From a checkpoint of a small transformer trained on Wikipedia: no biases in attention or MLP.
Each number is 128 + 24 x the weight over its row's rms, rounded and kept within 0 to 255. Layers, rows and columns count from 0. The size above them is the row's rms in percent of the matrix's.

# layer 20 MLP up, 320x128, rms 0.0734, rows 189-205, columns 64-127
size [ 99  96  95  91 101 104 102 103  99 100  97  93  97 103  99 101 101]
[[141 127 126 113  93 138 186 103 199 133 129 148 152 141 111 120  99 104  84 104 106 118 164 164 131 135  87 154 117 113 114  93 103 125 101 136  62  89 122 103 113 170 124 112 110 117 127 118 140 116 149 109 136 115 175 113 147 147 135 164 119 126 115 127]
 [106 138 156 125  96  93 103 107 155 178 121 109  94 127 138 107  97 118 131 134 106  86 109  92 111 128 113 148 142 125 132  74 131  99 115 130 155 102 118 135 171 104 109 130 107 139 140 138 106 119 153 106 153 171 145 105 109 160  93 136 157 110  87 102]
 [127  57 139 116 147 135 141 138 149 105 116 147 116 127 140 123 179 145 106 143 107 134 189 124 151 168 143 155 124  66 164 136  96 104 135  93  87  90 148 141 140 135 129 146 143 116 138 142 132 130 115 131 134 113 109 113 145 152 114 184 144 130 109 129]
 [142  92  79 125 129 123 119 140 146 130  72 115 174 123 100 103 131 107 141 158 159  99 150 134 150 107 105 154 179 128 107 168  79 151 133 143 125 139 140 104 131 127 105 112 131  98 132 110 100 129  90 144 167  99  97 124 179 133 147 153 125 131 135  84]
 [162 130 149 133 102 129 128 137 137 110 149  86 123 140 104 134 124 149 121 137  92 148 128 183  99 124 104 153 123 106 106 130 131 141 186 138 142 130  92 124 120 167 126  96 147 123 183 129 104 138 140  80 102 150 128 196 116  77 156 125 110 151 124 127]
 [126 117 167 162 120 117 162  94 160 154 156 132  99 173 120 134 134 129 125  73 115  75 133 123 118 129 109 134 171 104 138 116  89 114 148  94 114 156 157  94 161 119 122 105 167 119  89 144 106  96  98 120 151 121 149 151 139 159 129 112 144 117 137 128]
 [108 141 167  89 114 206 110 144 121 178 137 162 179 157 122 148 114  93 142 141 129 164 114 122 104 132  93 132 135 114 114 122 148 146  95 171 149 116 116 126 129 146 149 102 116 110 139 114 162 137 105 140  92 151 136 128 134 157 136 160 110 119 134 114]
 [152 140 149 118  93  83 147 162 125 120 148  98 121 113 139 132 118 132 108 133 155 154 155 133  98 128 148 157 107 127  68 164 112  89 106  85 120 137 147  97 110 150 153 136 167 100 131 118 142  76 129 160 113 126 147 147 130  82 135  81 111 136 107 108]
 [131 105 151 132 156 146 135 101 144 105 100 134 125  77 151 101 129 117 149 164 162 145 143 173 140 160 173 148  99 114 111 139 137 116 113 131 143 141 116 154 133  91 136 138 133 132 123  85  99 154 129 136 122 167 166 113 101 143 170 121 107 154 128  96]
 [166 118 167 129 133  89 139 172  74 105  91 119 150 105 158 109 127 150 137 166 121 150 110 133 138 134 156 119 127 119  83 174 162 136 134 130 161 132  82 133 140 149 130 136 137 111 149 141 105 144 116 107 125 181 144 165 103 100 109 132 136  99 108 143]
 [ 92 137 146 142 148 105 104 140 118 112 161 116 147 141  80  87 152 129 164  89 168 159 121 112  96 107 138 120 139 158 154 105 122 156 122 121 127 132 115 130 108 128 131 122 142 134  94  94 129 105 146 117 132 123 124 126 145 153 179 153 127 166 147 107]
 [ 85 110 133 167 118 125 159  71 107 154 141 126 159  92 149 122 123 178 121 132 128 126  90 103 171 149 131 147 114 177  91 129 143 100 139 108 123  87 122 139 136 131 115 110 150  93  90 151 153  81 137 149 115 118 112 161 144 153 127 137 135 130 125  99]
 [118 121 168  86  77 149 140 170 138  95 122 124 132 108 100  96 134 137 148 149 112 179 158 114  71  86  98 204 128 129  77 140 153 125 147 113 129 103 161 152 135 113 147  95 134  84 121 140  85 111 135 144 116 143 143  99 131 152 138  89 156 144 129 148]
 [119 120 154 169 100 126 162 168  91 143 133  98 145 191  99 132  96 155 147 167 131 144 151 108  99 136 133 154 166 144 135 163 142 124 110 133 115 172 137 134 127 131 104 169 121 117 130 104 141 148  91 135 158  99 111 114 140 120 119 136 154  87  92 156]
 [163 108 124 142 124 144  89 125 117 145 127 129 134 139 100 103 154 167 105 130 141  99 158 127  84 145 103 144 146 119  66 139 116 143 190 124 118 155 109 142 109  89 104 125 140 115 148  92 133 124 142  90 107  69 120 122 124 108 106 131 114 105 117 129]
 [131 151  98 123 171  79 156 152 141 113 167 112 112 119 121 107 139 141  96 156 107 156 126 166 131 143 116 122 129 161 175 108 105 102 133 163 104 104 126 122 111 136 144 136 154 110 107  76 120 133 181 162  92 134  93  94 110  74  99 118 144 130 135 153]
 [107 129  93 135 134 156  93 149 114 127 106 149 144 144 116 115 151 122 125 164 170 136  89 133  83 113 121  81 137 139 108 149 137 113 128 104 136 137 106 143 154 135 102 107 100 102 155 113 145 150 145  72 153 100 105 142 122 135 163  87 116 113 150 138]]
# layer 20 MLP down (transposed), 320x128, rms 0.0735, rows 189-204, columns 64-127
size [105 100  99  99 100 103  97 100  97 103  98  94  98  99  95 105]
[[108 107 123 106  96 120 137 156 157 102  94 111 143 125 160 131 130 142 109 162 148  66 105 124 148 146 139 105 123 110 120 165 123 140 147  90 149 172 111 120 153 107 128 140 104 142 134 117 156 139 137 160 117 112 102 157 136 113 120 130 118 114 107 157]
 [ 97 102 127 105 130 126 135 110 134 164 159 122 107 147 147 139 144 166 150 107 123 154 129 138 146 176 129 189 172 112 128 104 130 170 123 205 103 132 144  93 104  99 119 164  79 116 177 149 124 142  97 114 112 171 122 132  72 116 141 121 119 119 155 111]
 [134 117 142 128 114 116 110 163 116 120 137  94 131 132 122  89 128 160 133 156 151 209 119 124  95 125 105  98 110 130 111 133 151 155  96  65 119 159 126 141 132 171 119 149 136 141 136 122 115 153 173 138 131 135 119 118  86 127 111 165 126 139 118 144]
 [141 131 175 106 131  96 138 124 109 108 138 118 132 111 122 136 121 152 107 147 102 156 136 154 128 117 120 117 130 158 165  87 155 154 140 147 148 123 122 145 122 144 131 140 134 138 105 143 132 191 140 113 136 123 145 125 161 114  71 136 137  99 102  99]
 [126 135 140 149 145 121 102 132  81  62 158 135 104  88 115 115 107 114  97 115 102 142 125 151  93 159 148 151 142 150 129 141 114 118 166 172  95 168  96 150 111 112 149 131 144 137 148  98 132 106 111 124 117 133 105  86 125 127 162 126 115 155 143 135]
 [106 112 145  93  95 103  98 104 153 131 132 133 133  94 119 129  99 146 133 140  85 141 120 117 146 164 118 146 151 162 117 100  83 140 143 115 119 100 191 166 131  72 106 157 141 107  96 122  93 141 147 147 139 135 155 115 163 108 107 136 137 165 123 137]
 [ 91 104 175 117 115 118 117 113 120 108 158 117 137  95 105 109 125 149  95 145 144 159 143 152 118 107 112 114 118 157 125 106  98 180 131 120 150 112  92 145 104 163  68 113 119 116 146 168 103 109  88 154 117 170 148 114 101 115 136 102 129 137 124 102]
 [111 100 140 118 190 129 106  92 154 111 128 139 114 160  90 117  92 177 135 124 157  93 116 157 128 128  93 127 139 118 170 124 173 138 135 178 146 137 121 140 112  96 111 114 115 163 113 132 137 169 141  98 136 117 118 168 102 147 111 142 121 149 125 146]
 [126 126 145 132 136 158  99 107 144 107  99 136 126 102 107 119 135 142 132 108  89 122 128  91 155 131 139  89 123 130 150 127 154 105 154 116  71 178 113 110 186  94 146 151 135 149 121 124 103 116 131 144 115 183 126 114 143 179 104 141 123 145 115 174]
 [ 68 141 148 117 117 100 143 132 132  86 129 106  79 136 146  88 107 123 117 118 103 130 118 161 123  76 112 136 124 178 108 112 176 151 136 108 140 117 155 114 122 124 102 133 152 142 110 107  93 143 138 109 127 150 115 124 102 129 105 187 139 113 112 159]
 [150 134  96 140 125  92 127 148 130 131 124 131  85 148  74 124 123 142 132 131 103 157 116 172 149 127 156 118  63 109 116 156 148 169 105  97 102 122  95 127  96 111 116 115 124 161 136 127 145 132  73 122 162 165 145 121 132 144 144 115 141 162 140 121]
 [154 121 112 144  76 153 156 162 133 134 147 100 118  98  92 143 163 170 144 160 115 111 130 120 136 142 147  94  79 121 111  95 109  79 139 127 158 124 127  91 131 125 122  94 173 138 115 143 146 154 121 125 123  97 113  89 128 172 126 150 137  99 140 123]
 [110 115 134  92 167  95 153  89 132 139 124 126 169 100 113 146 132  80 134 112 124 116 104  90 111 160 117 102  71  92 123 124 102 124 139  83 105 100 136 121 139 112 139 143  87  94 101 130 102 106 102  96 140 136 134 140 120  89 130 123 121 146 115 162]
 [156 127 164 135 167 113 113  93 143 118 122 141  92 102 120 103 135 115 125  93 139 141 152 141 110 122 113 155 104  79 154  71 158 113 134 121 128  92 134 132 105 150 138 147 124 135  95 167  97 143  99 131 151 127 141 184 130 140 104 135 133 122 142  91]
 [133  75  84 136 119 161  95 112 122  90 131 132 137 107 107 154 130 112 111 127 127 161 131 172 121 190 113 145 139 121 113 138 193 139 144 104 161 120 148 118  99 130 137 145 119  67 141  88 126 136 147 108 101 123 170 135 100 106 107 128 123 166 147  91]
 [115 122 128 124 147 135 112 123 108 102 113  85 142 118 115 122 112 149 115 134 134 101  89 159 128 132 157 165 130 136 139 148 117 130 136 147  81 130 111 129 111 125 147 121 119 128 123 147 116 142 114  79 177  99 134 162  54 128 100 149 147 123 160 128]]
# layer 20 MLP gate, 320x128, rms 0.073, rows 190-205, columns 64-127
size [ 96  97 103  96  92 106  99 104 101  93  99 102  98  98  97 102]
[[128 148 139 157 177 119 155  99 154 101 142  97 116  88 137 111 127 119  77 166 109 148 130 131 166 131  99  86 134 172  96  92 121 169 136 111 137 101 107 124 142 106  91 105 133 134 124 135  97 127 160 107 124 115 145 104 125 118 155 113 124  98  94 141]
 [ 98 128 147 125 130 158 157  98  67  60 120 113  76 120 101  99 143 155 129 109 103  88 134 128 179 159 141 145 139 128 136 130 127 135 143 145 143 119 158 137 123 119 133 131 158 109 100 183 111 111 125 130 155  67 118 113 151 121 145 136 110 147 170 143]
 [ 85 115 168  90 151 127 140  99 123 145 119  75 125 107  93 126 167 143 156 133 125 147 125 129 143 143 141 140 152 137 144 144 117 116 114 121 104 108 175 106 111 120 136 109 129 134 133 101 108 130  90 139 121 100 154 149  78 162 136 132 100 103 135 127]
 [135 127 134 123 108 140 146  74 155 163 123 145 149 123 128 149 113 121 108 117 151 130 144 166 141  99 136 163 141 133 195 103 148 102 155  85 141  81  98 140 120 107 181 149 117 138 102 133 152 131 129 108 108 126 106 161 110 118 177 154 141 136 124 139]
 [126 167 137 135  89 141 115 116  90 136 103 126 123 156 156  83 133 166  99 113 159 145 183 165  96 125 108 161 160 124 165 147 102 109 111 118 150 136 154 121 157 150 139 159 165 106 149  89 148 115 114 122  77 126 142 130 115 125 136 103 170 136 124 122]
 [115 143 204 145 129 166 108 143 115 121 127  96 126  92 131 104 122 112 118 143 202 134 111  73  93 121 151 107  92 126 111 130 151 102 123 159 125 143  65 102 102  84 136  82  97 120 115 161 117 137 144 138 117  88 116 131 119 135 111 132 106 124 141 108]
 [107 169 101 127  71 125 120 105 126 100 112 123 143 130 159 159 132  96 116  75 123 144 116  87 124 161 112 166 117 130 139 146  97 127 139 119 147 153 129  87  97 134 117  91 135 127  84 151 142 111 101  97 101 112 101  98 155 116 168 134 113 135  84 120]
 [124 113 144  86 146  98 105 118 147 149  98 126 135 149 148  99 143 163 106 121 126  95 172 116 130 123 104  89 125 132 112 143 115 113 105 105 173 113 114 114 146 149 128 144  80 134 132 136 149 136 142  95 148 103 135 149 118 131 130 115 148 140 152 125]
 [123 106 115 119 188 131  83 125  95 145 125 137 127 141 133 111 140  53 130 119 100 131 169 124 139 131 123 114 157 119 128 127 126 133 125 100 147 117 174 109 134 121  92  94 107 106 165 161  88 129 146 138 127 155 161 132  83 113 149 133 178 124 110  91]
 [132 152 127 124 149 153  80 133 167  89 166 131 116 122 148 147  92 195 129 119 107 141 143 177  78 145 136 131  88 117 121 103 139 127 106 118 155  78 152 138 111 151 101 113 134 119 120 134 155 143 111 128 117 135 127  77 124 150 113 153 142 155 145 183]
 [149  51  97  72 135 134 110 129 133  97 140 110  96 122 152 126 129 136 137 153 103  98  97 126 118 137 142 108 172 139 135 150 101  72 120 105 127  93 157 126 149 137 168  91 106 136 163 124 136  80  88  95 125 167 103 134 120 121 165 163 149  98 120 100]
 [159  89 136 122 118 137 155 133  94 143 133 132 129 126 133 164 122 115 124 120 110 151 154 132  86 116 137 109 109  86  83 109 134  75 145 141 128 126 183 167 106 148 148 141 123 110 118 176 155 107  93 126  90 110 141 177 104 103 129 148 143 140 105 134]
 [153 127 151 182 133 113 123 137 113 165 114 110 134 156 130 144 113 123 145 132 141 177 130 145  87  98 151 192 107 127 113 139 143  98 111 117 114 198 121 102 105 153 129  94 133 170 121 122 149 134 123 125 156 122 119  74 122 153 129 127 153  82 160 109]
 [162 156 138  99  96 154  95 161 106 144 134 156  93 125 142 162 173 135 110 146  95 141 156 122 154 105 102 163  92 146  88 178 113 145 116 157 124 126 126 108 144 110  80 144 116 144 120  92 130  89 125 160  80 146 128 113 140 136 102 133  99 110 131 115]
 [137 112 131 149 153 159 104 113 181 167 141 140 117 161 118 143 169 126 168 107 104 152 125 100 146 144 161  89 112 119 125 114  74 102 144 117 128 153 157 129 106 101 104 151 124 157 131 105 106 115 122 156  82 101 125 145 131 143 142 120 158 144 118 160]
 [136 119 152 115  81 118 111 141 106  83  76 129 107 106 149  97 124 140 132  77 144 132 130 137 187 114 163  80 146 112 146 136 117 142 169 117 112  99 153 127 135 113 114 121 124 131 129 109 133 141 173 121 117 156 114 111 126 160 144 106 154 149 120  74]]